{
  "num_key_value_heads": 2,
  "vocab_size": 7456,
  "attn_scale": 0.177
}
Each number is 50 + 12 x the weight over its row's rms, rounded and kept within 0 to 99. Layers, rows and columns count from 0. The size before them is the row's rms in percent of the matrix's.

# layer 16 MLP gate, 512x128, rms 0.235, rows 382-436, columns 0-127
101:37 59 52 59 55 51 39 41 54 47 44 50 38 55 64 59 51 48 36 47 62 47 43 46 39 25 43 46 27 31 66 44 47 40 53 56 40 36 59 52 36 71 64 34 52 78 40 46 73 43 39 54 55 51 62 47 44 47 54 53 52 36 53 48 60 59 68 38 34 62 63 34 61 63 36 26 57 48 45 51 45 63 26 40 64 26 58 54 20 67 54 54 60 43 44 72 34 73 64 60 25 49 29 35 48 58 43 56 44 73 47 29 56 66 33 44 58 51 48 55 52 50 32 53 32 46 46 45
093:62 49 46 68 35 48 31 57 57 56 62 43 61 35 52 61 77 58 50 53 45 48 64 51 43 43 54 50 58 57 45 51 42 60 45 54 74 48 60 60 41 49 53 65 52 82 47 43 34 51 42 43 46 64 50 57 64 53 39 29 40 61 54 57 52 44 36 59 48 44 46 24 54 54 71 53 60 40 58 47 57 39 45 37 72 65 27 28 45 66 52 64 59 57 63 70 67 64 43 64 47 46 16 37 60 58 31 48 53 26 88 45 64 59 57 46 60 56 34 50 46 53 65 54 43 68 42 54
105:52 41 48 31 37 27 63 74 34 32 19 66 42 57 84 44 56 56 45 48 56 40 40 55 55 56 62 43 65 41 59 53 55 55 58 42 54 56 62 52 46 51 47 60 61 50 53 53 40 42 63 71 56 64 53 64 51 46 48 84 46 43 44 39 42 65 71 44 41 49 50 31 35 39 56 76 37 57 52 50 66 49 49 52 56 40 62 64 60 43 35 58 41 48 47 67 63 72 22 55 50 61 33 53 38 50 43 52 59 45 50 23 55 48 40 40 70 54 26 56 51 42 52 47 64 70 68 61
097:62 42 56 52 36 66 37 43 54 41 52 67 49 49 48 55 38 72 33 29 42 42 41 35 41 38 46 62 38 43 81 34 46 58 38 46 61 73 45 27 33 44 86 56 44 36 35 50 60 58 39 51 34 41 40 58 50 35 52 48 43 48 50 59 37 69 38 39 74 57 45 38 50 63 62 37 41 68 67 58 67 58 61 39 61 70 39 60 49 53 50 53 44 47 59 35 46 67 55 59 60 52 66 50 40 48 73 70 45 59 52 52 30 71 50 57 39 38 50 63 47 44 66 62 50 52 32 66
096:58 34 63 27 44 57 35 40 66 55 64 39 43 34 64 28 46 59 53 68 55 71 59 50 56 66 22 61 20 56 50 29 58 51 47 34 54 53 65 65 48 45 22 71 46 47 28 49 62 62 32 66 62 52 55 65 39 46 70 43 56 57 39 48 54 47 49 53 43 50 40 64 49 40 35 39 30 65 78 53 48 48 49 49 48 56 66 44 49 53 60 44 65 40 42 56 40 29 52 59 59 58 47 52 47 44 54 50 64 41 58 59 59 62 57 58 47 48 33 77 24 44 53 51 36 71 38 43
105:47 59 37 61 60 35 49 35 56 50 56 35 34 47 48 49 49 55 41 56 53 54 49 38 58 59 51 48 49 63 49 57 46 53 58 65 43 32 37 39 46 50 48 44 49 74 35 70 70 67 46 43 39 40 49 60 60 49 61 39 54 45 59 51 71 55 54 44 47 37 74 62 69 45 73 51 42 47 63 66 43 35 57 45 69 40 44 75 47 26 55 63 62 51 56 64 63 53 52 51 38 71 64 52 81 50 69 40 29 44 40 53 35 78 76 35 15 45 46 50 43 39 68 48 32 48 44 61
099:54 38 38 61 52 45 61 51 57 53 36 51 52 47 45 61 63 36 31 59 65 51 51 45 55 35 39 27 55 53 57 29 42 48 44 82 35 65 63 67 44 51 20 43 63 73 42 62 30 63 54 44 60 60 53 62 38 47 39 62 61 32 65 56 40 46 30 38 19 62 62 60 61 66 50 57 48 50 47 62 49 50 72 32 39 40 14 63 43 38 60 41 34 68 51 51 57 45 49 58 50 36 46 37 49 68 44 43 38 69 44 39 66 48 47 41 44 61 51 60 65 46 37 54 38 50 56 60
101:38 55 48 33 46 29 49 59 64 53 53 44 66 56 61 40 47 64 52 39 33 43 54 47 48 47 64 41 27 41 46 57 46 47 37 30 47 80 48 39 47 37 44 62 57 35 50 68 49 50 53 36 52 47 40 69 63 63 50 43 69 63 45 74 45 68 44 50 47 68 65 54 54 50 47 50 41 48 46 56 30 52 71 40 56 62 60 36 35 56 54 63 46 48 53 31 30 59 58 56 58 59 62 61 72 48 48 36 57 31 56 69 30 65 41 67 33 55 16 62 46 65 66 30 58 27 58 60
094:69 59 44 60 45 62 59 46 75 40 37 31 43 58 57 52 38 59 47 76 30 48 58 59 26 37 56 49 76 57 33 52 64 39 49 66 56 62 44 36 57 43 62 68 40 43 38 57 49 53 75 57 58 55 60 41 46 57 45 38 53 44 43 31 48 43 61 59 48 32 80 38 59 63 62 53 60 34 66 52 41 44 30 67 52 52 56 37 70 56 52 44 39 70 25 60 47 34 34 48 48 33 64 69 46 54 57 39 62 59 58 71 56 35 58 42 27 39 42 47 59 45 47 55 49 60 40 63
101:54 65 72 72 41 40 47 32 63 27 57 48 49 45 41 66 33 57 50 52 58 44 62 51 49 37 74 39 62 65 52 59 57 53 35 47 36 54 32 31 49 41 71 52 45 48 44 61 41 42 45 59 52 46 52 55 58 63 51 69 51 66 60 43 60 53 43 42 48 41 46 47 67 62 74 34 38 33 40 63 55 59 31 27 62 48 61 30 28 65 74 59 60 75 67 31 56 48 58 43 38 41 35 60 72 45 64 54 61 65 56 57 34 55 43 41 43 43 33 43 41 48 44 79 56 55 52 44
102:68 38 44 65 56 60 61 43 70 19 53 62 47 59 41 55 41 50 46 84 47 47 40 33 48 58 39 66 43 56 59 48 41 53 36 65 55 60 72 43 89 39 33 51 48 58 24 39 35 22 52 53 47 44 51 42 76 70 63 43 41 50 38 35 38 76 62 49 61 57 48 39 63 52 67 60 51 49 59 47 41 54 43 61 52 34 54 62 48 44 67 51 32 36 40 45 33 44 58 54 39 73 61 49 55 50 59 49 50 63 55 61 61 48 56 60 34 40 45 43 36 62 40 53 54 46 44 62
102:34 40 49 45 54 40 52 47 62 36 56 74 64 65 43 70 58 39 61 70 45 85 59 59 36 35 75 37 45 33 39 45 55 50 34 46 59 54 59 46 54 65 62 58 43 56 57 31 61 59 66 51 57 58 52 48 23 64 38 53 56 26 55 63 35 48 52 46 69 49 46 45 56 37 56 37 62 49 50 56 35 48 72 27 59 49 43 55 62 51 43 74 51 42 58 25 44 31 29 61 48 41 25 58 25 61 56 55 44 62 53 50 40 34 64 52 58 38 53 64 63 50 39 42 54 61 51 45
098:46 45 38 35 34 36 42 57 54 50 65 68 63 65 42 48 58 35 44 59 45 39 56 53 42 46 22 59 34 42 71 56 37 13 64 63 41 25 55 46 36 61 59 47 57 57 48 56 47 55 64 64 64 36 58 72 59 65 47 52 57 50 60 37 37 10 51 47 32 40 33 60 46 66 71 31 47 51 42 50 34 44 56 66 64 50 52 43 38 45 55 48 56 53 59 35 42 39 56 59 61 42 54 58 86 42 49 56 51 48 46 54 37 48 51 48 56 30 52 45 37 53 65 53 46 56 63 71
107:41 36 47 73 47 58 49 43 63 47 72 73 64 30 31 34 42 48 41 38 33 54 50 55 55 47 51 51 36 56 59 34 49 51 44 33 47 60 22 52 51 66 36 50 55 39 35 60 41 65 65 50 43 28 57 41 35 75 39 54 54 57 52 45 81 53 45 64 58 40 60 41 48 42 54 45 38 54 68 64 49 25 46 43 53 26 63 63 53 43 42 49 67 32 44 49 65 72 56 33 54 46 50 60 50 62 25 66 46 47 52 56 51 58 87 58 46 54 37 58 39 67 60 45 53 60 45 56
094:55 43 80 41 42 55 63 44 75 30 44 39 48 63 37 54 46 58 58 54 50 61 46 53 69 76 37 35 41 54 39 66 77 38 29 49 50 41 35 43 53 55 41 46 49 72 44 48 61 67 46 44 57 64 49 33 51 44 48 64 49 56 61 66 40 43 63 58 43 41 54 29 38 58 40 65 53 60 21 50 64 54 63 69 55 42 76 48 57 45 62 42 52 35 54 59 51 58 35 38 35 60 31 53 57 58 59 42 44 70 35 65 30 67 56 51 60 34 61 52 21 58 57 47 51 65 36 51
102:42 53 72 72 45 39 42 64 47 47 58 57 50 55 76 50 54 32 46 38 60 47 17 53 47 52 34 53 59 47 64 47 38 37 33 25 39 47 58 50 55 51 44 68 60 31 49 55 32 49 38 41 45 77 63 56 51 46 44 50 50 60 63 38 54 46 64 63 81 53 55 50 48 39 47 48 39 58 56 40 45 43 59 30 46 48 64 68 49 62 38 47 47 64 40 68 53 42 56 68 38 58 36 47 58 59 68 38 37 32 47 23 30 69 50 50 46 31 49 44 42 21 41 31 52 71 40 55
102:52 74 47 44 54 41 39 44 53 36 36 24 59 56 54 68 46 45 45 42 64 68 36 44 31 52 45 61 54 48 51 75 40 53 52 65 59 60 49 62 41 56 41 45 41 68 32 69 35 45 44 62 58 39 43 27 41 34 52 46 57 36 50 68 38 41 56 51 53 67 61 68 40 65 57 50 44 49 36 53 64 19 30 49 69 32 39 60 42 35 50 63 37 39 39 23 63 68 62 35 28 47 55 31 40 35 43 27 26 47 57 30 40 48 51 55 45 46 53 43 44 58 46 44 47 37 49 46
097:45 32 57 48 32 54 60 51 32 26 37 49 64 23 45 46 42 53 52 55 41 71 38 63 59 60 63 50 45 53 80 32 49 66 38 45 33 43 33 31 59 48 64 33 52 41 58 60 57 40 57 50 49 43 47 71 67 67 57 51 17 60 52 65 57 43 40 42 43 48 56 64 45 56 58 69 56 36 51 52 33 53 64 57 61 48 64 50 34 62 55 36 63 47 58 29 54 55 43 62 44 48 38 34 65 54 49 44 51 48 78 28 51 44 66 59 50 71 61 35 32 47 52 47 62 42 55 74
096:53 63 46 57 57 73 61 58 40 44 51 58 40 50 32 50 52 32 61 60 42 38 40 53 49 70 63 40 60 36 45 47 40 71 61 39 60 54 50 39 44 43 64 56 29 64 51 51 58 67 48 53 53 37 64 47 45 30 59 59 60 41 52 38 59 37 73 38 48 68 54 93 61 45 81 77 49 51 53 65 39 43 68 60 71 43 59 51 19 38 33 65 46 62 53 48 56 52 54 39 46 54 41 45 46 45 60 65 48 36 52 38 35 48 49 40 19 39 50 61 47 62 48 60 42 37 63 49
099:36 70 53 51 40 56 26 43 43 74 67 42 52 51 53 82 42 35 33 41 55 33 39 40 34 43 42 57 50 54 48 50 54 61 34 36 61 43 52 39 42 46 39 50 65 49 39 42 33 57 37 58 54 52 64 38 60 36 39 58 55 30 56 30 33 45 39 45 53 60 67 46 63 52 20 51 75 58 46 57 46 38 39 58 62 44 59 69 49 37 62 47 33 53 61 53 69 65 41 37 32 63 59 56 45 54 44 53 41 41 24 39 25 51 48 55 23 39 44 61 68 35 47 36 59 63 42 60
101:67 55 51 56 53 58 25 45 44 41 56 37 42 55 71 64 50 46 57 57 76 69 61 53 60 51 60 56 40 54 79 58 43 33 57 53 73 52 64 59 71 59 61 26 63 50 48 42 29 63 23 52 41 31 39 49 45 64 71 42 58 37 77 47 69 46 54 43 43 45 52 61 56 30 34 65 56 43 46 58 60 49 44 62 47 41 61 56 45 72 58 56 69 45 46 37 58 53 58 43 39 64 63 28 65 57 77 35 66 46 39 47 43 47 53 54 57 35 34 53 49 48 46 43 54 39 65 64
102:51 76 49 52 55 45 47 48 73 43 47 72 34 28 39 62 38 51 56 59 24 38 40 62 57 47 35 42 37 61 32 53 32 71 49 38 48 55 51 52 44 52 56 59 58 41 38 50 65 38 59 50 81 46 54 53 41 50 40 32 47 29 54 31 52 40 52 50 38 61 46 42 54 60 62 37 52 52 53 63 63 61 54 40 37 45 42 62 28 42 50 65 69 60 55 75 55 33 54 46 25 58 54 46 67 54 73 34 66 57 46 30 61 43 68 41 47 31 53 39 65 70 32 40 51 57 38 66
105:46 51 41 68 55 70 40 55 54 68 44 47 48 75 49 68 49 52 66 41 57 57 61 48 24 29 55 51 64 52 42 51 46 53 47 43 73 38 39 68 27 45 31 52 54 55 46 42 46 45 47 65 30 57 62 43 16 33 37 59 36 41 39 64 59 56 55 55 14 65 40 62 50 48 55 39 76 65 71 54 51 34 46 38 36 55 63 57 46 74 46 22 50 46 41 48 46 56 35 62 37 43 57 45 34 48 40 41 49 43 53 48 40 61 70 56 51 39 52 40 55 61 30 40 51 61 45 46
095:45 45 50 17 69 54 51 39 47 39 45 58 35 53 46 60 34 65 71 47 39 42 65 46 62 51 53 45 56 65 60 59 45 59 48 41 60 73 46 44 43 49 21 57 40 48 46 67 48 44 40 48 64 38 63 71 49 45 30 53 57 29 44 70 53 34 40 43 38 60 52 72 54 17 66 31 46 76 55 32 76 39 65 71 55 57 58 50 35 53 60 44 43 40 54 45 65 42 40 44 43 45 31 38 43 43 55 41 45 41 41 52 53 42 38 52 50 43 42 41 42 42 42 43 83 54 32 56
103:65 59 60 59 58 74 49 37 60 29 48 36 56 65 47 75 37 57 39 76 59 48 43 52 53 53 33 41 60 33 35 47 54 62 40 54 36 60 42 58 39 33 46 41 45 63 49 58 45 51 74 56 43 75 41 48 53 43 75 59 48 51 55 50 72 55 54 33 42 46 66 54 44 55 47 67 54 55 57 50 60 38 70 41 46 46 20 51 34 52 62 55 76 55 36 38 21 59 43 66 53 50 50 39 57 85 72 68 34 51 55 48 44 44 45 43 38 42 65 52 40 57 35 51 56 37 50 48
098:58 58 27 67 39 64 37 59 75 45 43 40 47 45 62 49 54 42 58 48 32 54 48 41 44 54 45 40 59 54 23 38 49 49 40 10 62 44 42 42 45 47 49 24 74 60 44 56 50 50 28 54 54 78 57 49 51 33 40 56 38 40 52 51 44 44 57 49 40 30 54 75 47 69 72 69 58 57 67 65 43 34 46 52 47 48 62 51 48 58 43 63 50 48 62 61 49 79 61 36 50 59 55 47 62 75 47 50 37 81 49 52 49 55 45 64 36 37 42 54 55 37 54 55 57 44 47 35
095:40 55 67 34 35 63 67 51 32 36 45 64 67 27 51 65 67 60 50 55 66 42 41 38 45 56 28 42 42 55 72 40 33 53 45 59 53 37 37 49 53 38 43 63 47 59 44 54 42 36 48 51 32 44 56 36 68 28 45 44 55 45 29 60 30 65 75 51 51 33 68 66 47 60 50 59 71 56 46 48 63 61 29 61 45 47 70 43 61 50 51 55 47 45 65 48 69 55 46 69 49 37 61 47 51 54 38 31 51 44 29 40 45 38 75 85 50 42 59 53 61 55 62 52 56 34 55 41
097:39 36 53 51 57 64 49 49 48 48 57 52 54 45 32 43 50 40 34 44 76 61 57 73 45 47 42 29 40 49 23 51 43 45 66 55 54 52 34 41 50 46 36 60 53 44 46 51 46 52 39 36 66 40 54 58 41 22 55 45 45 62 68 55 75 58 64 47 37 30 56 60 43 45 43 43 39 47 55 39 56 60 58 47 33 62 59 43 46 47 66 58 54 33 28 45 55 54 60 74 51 43 61 55 45 53 73 56 83 49 58 30 28 57 65 45 21 67 37 38 60 48 60 77 40 52 27 61
092:42 55 44 61 43 26 42 56 59 41 28 45 61 51 39 65 51 54 61 67 54 32 73 44 54 56 54 62 48 56 38 51 72 55 55 46 27 61 51 69 25 29 57 51 47 68 20 60 53 48 56 56 66 68 41 40 49 47 65 23 31 39 44 49 43 39 42 44 34 74 44 44 49 54 53 60 49 29 30 29 50 50 29 51 50 54 58 61 34 69 47 55 38 51 60 53 53 40 31 58 37 43 56 52 67 54 74 44 69 52 48 53 45 43 68 30 42 30 40 33 61 47 53 60 57 48 42 54
104:39 54 77 58 55 56 49 50 58 60 53 51 63 38 53 43 62 58 70 63 54 47 64 32 59 61 47 60 24 26 45 30 64 68 30 52 54 73 28 34 52 44 56 57 59 63 45 51 33 46 41 50 46 66 76 52 53 31 37 55 44 46 69 37 44 52 52 43 52 59 66 59 63 39 56 48 46 31 45 64 72 45 36 64 39 41 37 38 41 53 55 72 48 49 49 45 39 35 40 39 57 56 71 37 54 44 59 33 42 80 34 64 44 32 40 25 50 29 40 45 54 48 41 48 53 59 49 47
102:58 62 63 53 52 66 38 77 59 42 35 63 48 63 51 45 46 58 62 58 25 31 45 46 45 60 38 45 51 41 60 70 58 58 51 59 55 50 35 55 56 42 54 54 33 71 47 56 37 39 39 52 52 51 67 25 79 27 59 57 43 40 33 69 36 63 28 46 54 67 36 41 50 48 47 70 49 48 52 49 49 55 42 34 49 51 59 42 48 49 32 68 58 72 63 46 83 42 44 55 48 61 50 31 55 76 38 30 67 67 44 33 46 59 40 53 34 41 33 56 59 49 61 61 47 58 43 43
092:50 36 46 62 46 52 62 53 26 41 60 54 54 40 38 57 17 68 59 41 51 35 55 43 30 26 48 34 57 41 61 54 46 50 62 64 51 58 51 45 50 25 45 31 51 39 45 58 28 56 57 57 67 58 44 45 34 67 56 55 51 38 57 54 46 29 55 43 52 63 28 49 62 18 57 51 53 44 44 48 55 53 75 56 36 35 45 19 43 63 45 61 68 61 68 34 32 47 59 52 42 48 50 53 39 80 51 51 52 68 55 40 53 53 49 56 56 61 52 47 39 71 57 18 60 50 49 48
106:34 31 47 40 31 78 67 40 57 59 49 50 41 42 51 57 59 53 53 50 42 37 44 53 47 84 38 51 42 26 62 44 40 48 56 62 67 21 64 37 72 34 38 53 67 43 60 39 47 66 50 40 67 53 45 61 62 53 47 62 60 41 50 51 57 57 41 53 44 45 56 65 42 41 49 61 45 42 46 49 31 66 56 41 83 39 58 56 31 51 77 55 62 49 51 38 51 59 55 49 53 47 24 52 55 73 62 51 45 40 51 53 57 31 56 40 80 42 58 45 54 46 39 48 21 60 42 40
098:56 38 61 61 39 62 59 52 49 48 85 58 38 26 46 50 58 54 58 65 52 53 49 41 38 49 57 39 55 50 44 28 55 51 56 21 49 40 41 58 55 27 53 54 69 72 48 45 33 63 85 56 40 42 61 54 66 41 64 46 42 59 56 29 51 63 42 44 32 53 64 66 66 27 42 46 36 61 38 44 36 24 50 32 51 40 33 31 37 42 55 61 57 58 57 45 65 60 39 48 52 46 66 53 54 52 62 42 47 47 53 53 63 67 63 30 38 35 51 50 50 41 70 37 38 31 47 46
098:32 58 49 69 59 58 46 67 33 36 59 41 37 32 58 49 56 32 68 71 49 45 29 42 27 58 55 57 50 49 66 51 41 56 51 55 65 57 40 34 49 62 51 64 37 37 64 56 59 57 37 44 61 35 55 31 78 56 42 46 48 39 38 60 52 50 30 24 48 46 48 61 64 40 50 29 56 57 43 68 37 54 61 41 52 52 37 55 49 56 49 44 62 60 33 23 44 70 41 54 53 62 67 33 53 36 60 69 53 70 58 65 61 48 70 45 69 45 61 61 41 36 72 58 46 27 42 54
100:44 37 66 49 60 54 65 55 36 59 47 53 52 21 40 32 33 22 45 52 60 48 60 40 34 55 37 53 55 42 56 59 56 55 41 53 42 59 61 22 57 42 66 68 45 34 46 42 33 50 56 47 51 64 49 81 66 34 62 60 45 46 47 72 52 37 66 31 52 40 65 50 41 37 45 58 46 35 68 47 66 39 35 57 58 39 67 30 46 68 39 65 36 42 37 37 66 38 44 52 54 69 33 54 47 45 42 60 46 57 39 47 43 44 36 70 52 56 55 34 26 74 51 54 61 35 46 45
095:57 55 59 63 59 46 60 45 34 41 58 31 74 31 65 31 38 25 39 58 44 55 51 61 47 60 50 47 45 53 50 32 55 54 38 75 49 22 64 59 31 55 75 56 42 35 55 63 49 29 57 48 61 47 52 55 54 53 36 26 51 36 66 42 26 57 47 45 44 74 52 42 37 52 48 42 60 61 56 76 26 51 76 60 51 58 49 45 77 51 44 43 30 52 58 44 33 51 41 61 43 64 54 62 55 51 46 59 35 44 54 58 38 47 60 55 50 58 44 76 53 41 41 43 35 40 51 30
103:53 24 68 61 51 48 42 60 46 58 45 55 25 62 54 25 34 61 42 44 30 52 46 43 18 62 47 55 63 53 49 49 48 62 40 54 70 68 43 61 33 45 51 46 73 36 45 63 32 51 51 49 41 58 45 63 49 45 44 70 48 28 36 39 35 41 48 65 52 40 39 20 37 61 51 58 52 72 67 52 52 72 50 58 57 42 38 40 47 72 49 36 64 51 41 60 60 45 57 44 83 53 59 59 36 69 50 61 30 54 42 55 60 42 51 49 47 41 53 68 46 52 60 46 48 75 58 43
106:25 51 39 65 36 49 29 60 35 43 30 68 41 35 47 31 29 55 76 39 41 56 69 56 27 46 63 44 50 43 64 40 38 48 42 40 77 43 39 48 47 38 29 60 29 40 71 59 77 55 43 38 61 39 33 68 53 45 33 67 55 59 47 69 46 41 48 43 52 57 43 51 47 60 41 47 41 53 56 54 60 43 55 68 36 53 38 44 38 51 67 52 42 45 65 48 59 59 29 51 45 50 34 59 58 31 79 56 46 49 47 45 34 57 45 30 61 51 53 48 55 55 60 25 51 60 52 54
096:69 69 60 58 65 65 60 45 46 59 58 41 56 55 49 52 38 51 55 76 56 56 44 52 48 47 47 52 43 48 36 44 51 70 46 60 40 43 32 56 32 38 40 30 28 59 36 59 54 68 44 49 46 53 53 48 46 55 63 61 48 48 44 30 73 51 64 64 50 49 55 59 39 51 56 39 57 49 12 58 37 63 48 23 65 54 40 54 41 68 38 56 51 47 63 47 78 56 76 44 28 59 33 37 64 38 43 41 63 38 66 41 52 58 53 48 32 77 49 64 38 65 52 54 46 63 69 64
102:39 58 53 27 58 47 49 33 64 30 57 43 71 56 43 59 45 56 53 57 34 77 61 61 77 36 42 59 47 49 73 40 43 69 66 45 50 55 40 65 69 48 49 46 50 35 40 63 49 37 63 37 54 50 50 53 50 47 61 45 34 26 47 23 51 47 74 30 49 31 48 25 25 67 50 45 30 48 46 57 51 61 47 67 56 44 68 33 50 49 59 47 44 36 55 46 40 64 70 56 29 41 51 38 73 59 47 53 40 32 55 49 35 43 54 46 44 60 42 48 54 56 62 34 37 63 43 44
093:59 48 63 41 41 50 44 64 48 25 39 63 36 43 39 50 55 36 38 56 60 49 40 70 37 56 63 60 36 59 44 56 57 49 42 30 52 55 62 62 43 56 44 48 43 31 47 59 36 51 61 43 59 31 45 47 19 45 27 89 33 42 58 62 30 83 46 59 51 58 38 47 63 39 51 59 73 55 45 47 61 54 41 63 41 42 47 53 51 52 66 42 42 57 28 56 71 61 52 63 52 44 42 35 58 58 53 65 66 38 25 76 48 50 56 28 52 40 57 42 50 43 35 55 46 51 48 68
093:49 51 44 64 66 71 56 46 54 53 43 73 80 62 63 49 36 51 50 55 67 69 47 58 58 51 59 33 40 43 45 54 38 36 39 37 64 57 59 52 49 49 43 68 57 68 73 64 38 56 34 47 30 55 47 44 68 42 44 36 57 43 54 65 47 45 48 64 42 41 66 20 55 47 60 53 54 44 58 30 55 59 45 66 57 50 49 50 55 51 23 34 55 54 63 56 41 36 40 47 65 64 53 47 67 74 56 70 33 63 31 33 54 53 24 57 59 51 51 74 60 46 46 23 36 45 49 60
092:41 57 68 57 32 68 54 41 63 36 40 45 51 33 52 50 50 50 51 52 65 45 57 45 72 58 56 26 32 35 56 44 60 83 58 47 45 59 61 53 55 47 61 42 57 43 57 47 47 49 51 46 69 34 54 41 63 48 52 45 92 60 50 70 36 52 48 55 59 47 63 41 58 33 71 40 39 56 69 80 49 55 56 67 51 55 49 50 46 50 54 50 60 36 25 23 54 63 30 48 59 58 48 48 58 60 28 34 51 60 60 54 54 38 45 49 30 66 55 36 43 67 33 45 54 41 44 27
096:34 61 51 85 47 63 62 63 44 43 46 33 48 44 49 44 58 48 55 15 33 62 64 30 47 26 58 48 37 62 60 63 58 51 58 29 49 60 64 38 60 57 60 33 35 69 55 44 42 74 49 41 57 53 49 51 52 62 45 65 55 65 45 66 40 32 67 47 32 40 46 40 35 67 49 52 49 43 35 61 48 50 62 52 42 54 54 45 42 47 34 71 58 50 34 51 23 30 65 52 43 38 64 42 34 67 67 40 46 58 59 41 55 47 62 45 56 53 54 58 54 58 75 66 47 57 32 67
101:46 43 51 42 58 46 63 48 64 56 31 52 53 57 56 60 64 55 62 57 73 44 55 59 45 56 59 67 67 56 49 49 63 51 40 70 40 44 50 44 87 41 61 71 41 44 51 55 64 25 37 49 55 52 63 53 48 38 44 61 54 49 69 49 46 37 36 50 38 63 66 09 49 40 76 77 61 59 43 38 59 37 42 55 72 57 34 29 64 44 68 62 59 40 56 41 54 40 55 64 48 36 54 68 45 45 62 41 50 40 41 66 52 41 59 56 42 33 49 56 59 75 64 49 61 64 39 47
107:42 69 71 49 40 49 42 52 18 65 40 62 54 49 46 38 45 63 43 40 61 29 56 64 44 30 61 53 40 49 35 43 35 58 32 45 46 67 45 47 68 38 62 45 53 30 49 68 57 36 23 38 38 27 31 37 52 32 29 58 50 43 42 61 57 58 48 61 25 70 55 55 44 46 52 56 30 42 47 54 38 65 38 63 42 43 41 55 67 67 37 39 54 44 38 58 53 66 40 38 33 37 75 47 42 50 39 45 35 28 62 61 43 43 41 57 41 51 44 55 58 50 39 53 66 39 67 48
101:67 39 42 59 41 45 46 20 56 43 67 53 52 59 43 74 68 30 58 58 46 42 54 35 34 54 45 48 46 45 62 40 49 38 32 39 65 51 43 64 60 49 40 27 58 72 41 52 56 42 55 67 75 45 45 53 51 49 46 63 47 53 58 48 64 24 50 44 42 51 43 43 52 41 57 65 42 49 74 58 47 52 53 39 54 42 33 74 44 49 36 41 68 34 41 60 42 43 72 48 56 54 25 36 40 53 59 60 34 65 45 47 41 55 46 36 46 42 16 76 51 48 72 53 23 60 63 52
088:60 60 42 57 46 37 46 51 53 46 41 36 48 49 27 44 44 49 57 55 58 35 45 52 54 37 37 52 56 76 45 55 51 59 26 60 45 32 58 43 33 38 44 55 47 46 18 55 57 71 53 57 32 66 60 57 37 46 57 52 25 78 46 56 58 18 44 41 40 46 79 55 22 66 64 56 47 40 66 48 61 69 43 45 64 28 46 55 57 60 56 66 43 58 47 49 57 46 25 65 37 39 56 42 55 43 50 34 33 40 30 31 33 33 52 54 45 52 48 49 59 58 52 50 61 66 58 47
094:50 34 47 38 49 46 29 55 51 56 59 42 68 22 59 69 44 61 68 57 49 51 45 38 32 25 54 50 46 64 48 65 36 59 53 34 49 60 45 34 57 37 37 70 79 69 67 49 57 65 41 59 69 58 42 29 54 46 56 48 53 54 48 61 54 22 37 36 43 37 48 36 64 77 44 46 45 45 38 56 32 45 35 51 50 44 47 58 40 27 53 44 64 52 42 71 40 32 34 48 44 36 63 50 42 59 40 58 53 54 55 48 51 64 41 39 57 58 38 44 54 36 19 60 36 64 65 47
106:61 62 50 57 46 52 50 35 60 35 75 58 47 50 55 50 69 54 60 46 57 39 42 71 40 52 58 67 40 75 43 53 44 72 55 46 42 64 32 59 60 53 42 42 48 43 62 64 52 63 49 54 38 50 47 51 23 40 38 54 45 47 55 66 74 44 41 47 45 58 16 62 49 43 79 38 69 54 49 29 43 40 24 43 51 43 67 67 12 45 43 47 57 46 53 70 36 45 53 37 59 46 66 64 53 52 42 62 49 41 52 44 70 41 72 42 50 55 50 58 35 40 60 50 55 34 68 53
112:56 50 61 49 26 48 37 44 32 41 57 67 63 50 43 46 55 44 52 63 70 46 47 53 20 59 41 70 36 54 64 59 69 49 39 65 50 37 38 64 59 45 45 59 53 48 25 44 28 64 64 38 37 47 54 49 49 48 42 78 66 55 57 55 73 70 39 66 66 66 54 25 50 45 40 60 57 56 36 45 68 49 77 53 49 44 50 49 58 45 31 51 41 39 61 46 32 42 67 59 61 48 49 40 57 47 44 55 42 40 44 49 70 71 49 57 64 72 41 48 54 60 63 62 43 19 50 58
094:57 67 54 72 41 60 50 45 51 42 64 73 31 35 50 61 54 49 44 46 71 33 54 35 51 35 55 25 57 44 51 37 39 64 75 53 52 67 70 52 53 32 45 28 61 25 48 39 45 31 63 34 55 64 62 52 51 44 41 54 65 51 59 57 41 52 62 54 40 35 56 50 52 54 45 41 39 38 57 39 43 34 55 77 59 57 73 49 57 43 62 37 64 52 50 52 43 64 50 73 65 38 30 45 57 47 38 34 59 70 57 37 59 53 63 45 38 68 49 42 74 42 61 56 63 38 70 59
100:55 39 43 58 79 49 37 31 55 65 45 55 36 65 46 35 50 51 41 61 52 60 46 65 50 49 44 34 39 53 55 72 52 59 65 65 33 51 59 42 53 70 43 60 31 58 16 56 53 52 48 48 30 51 51 78 34 49 47 50 53 37 39 41 53 38 57 59 16 79 56 73 50 27 53 30 47 35 38 57 38 48 56 40 45 51 41 34 53 59 64 34 37 41 43 64 41 66 46 38 32 33 33 60 46 54 55 48 41 54 45 53 47 33 38 49 47 23 41 52 53 57 47 43 47 37 42 37
103:57 53 60 60 48 73 46 32 40 26 24 48 26 28 68 60 49 33 64 48 48 69 65 69 57 41 49 48 34 43 50 30 53 48 52 58 49 49 34 53 68 65 62 61 55 54 42 56 59 70 48 41 52 53 44 43 63 40 44 32 49 54 58 52 75 50 42 56 38 61 47 48 63 33 62 67 50 58 59 38 47 60 38 56 66 59 55 56 55 64 52 52 50 53 54 45 73 56 52 32 59 35 29 43 67 61 55 50 45 40 28 41 27 45 50 37 27 64 62 52 77 65 30 54 60 50 48 70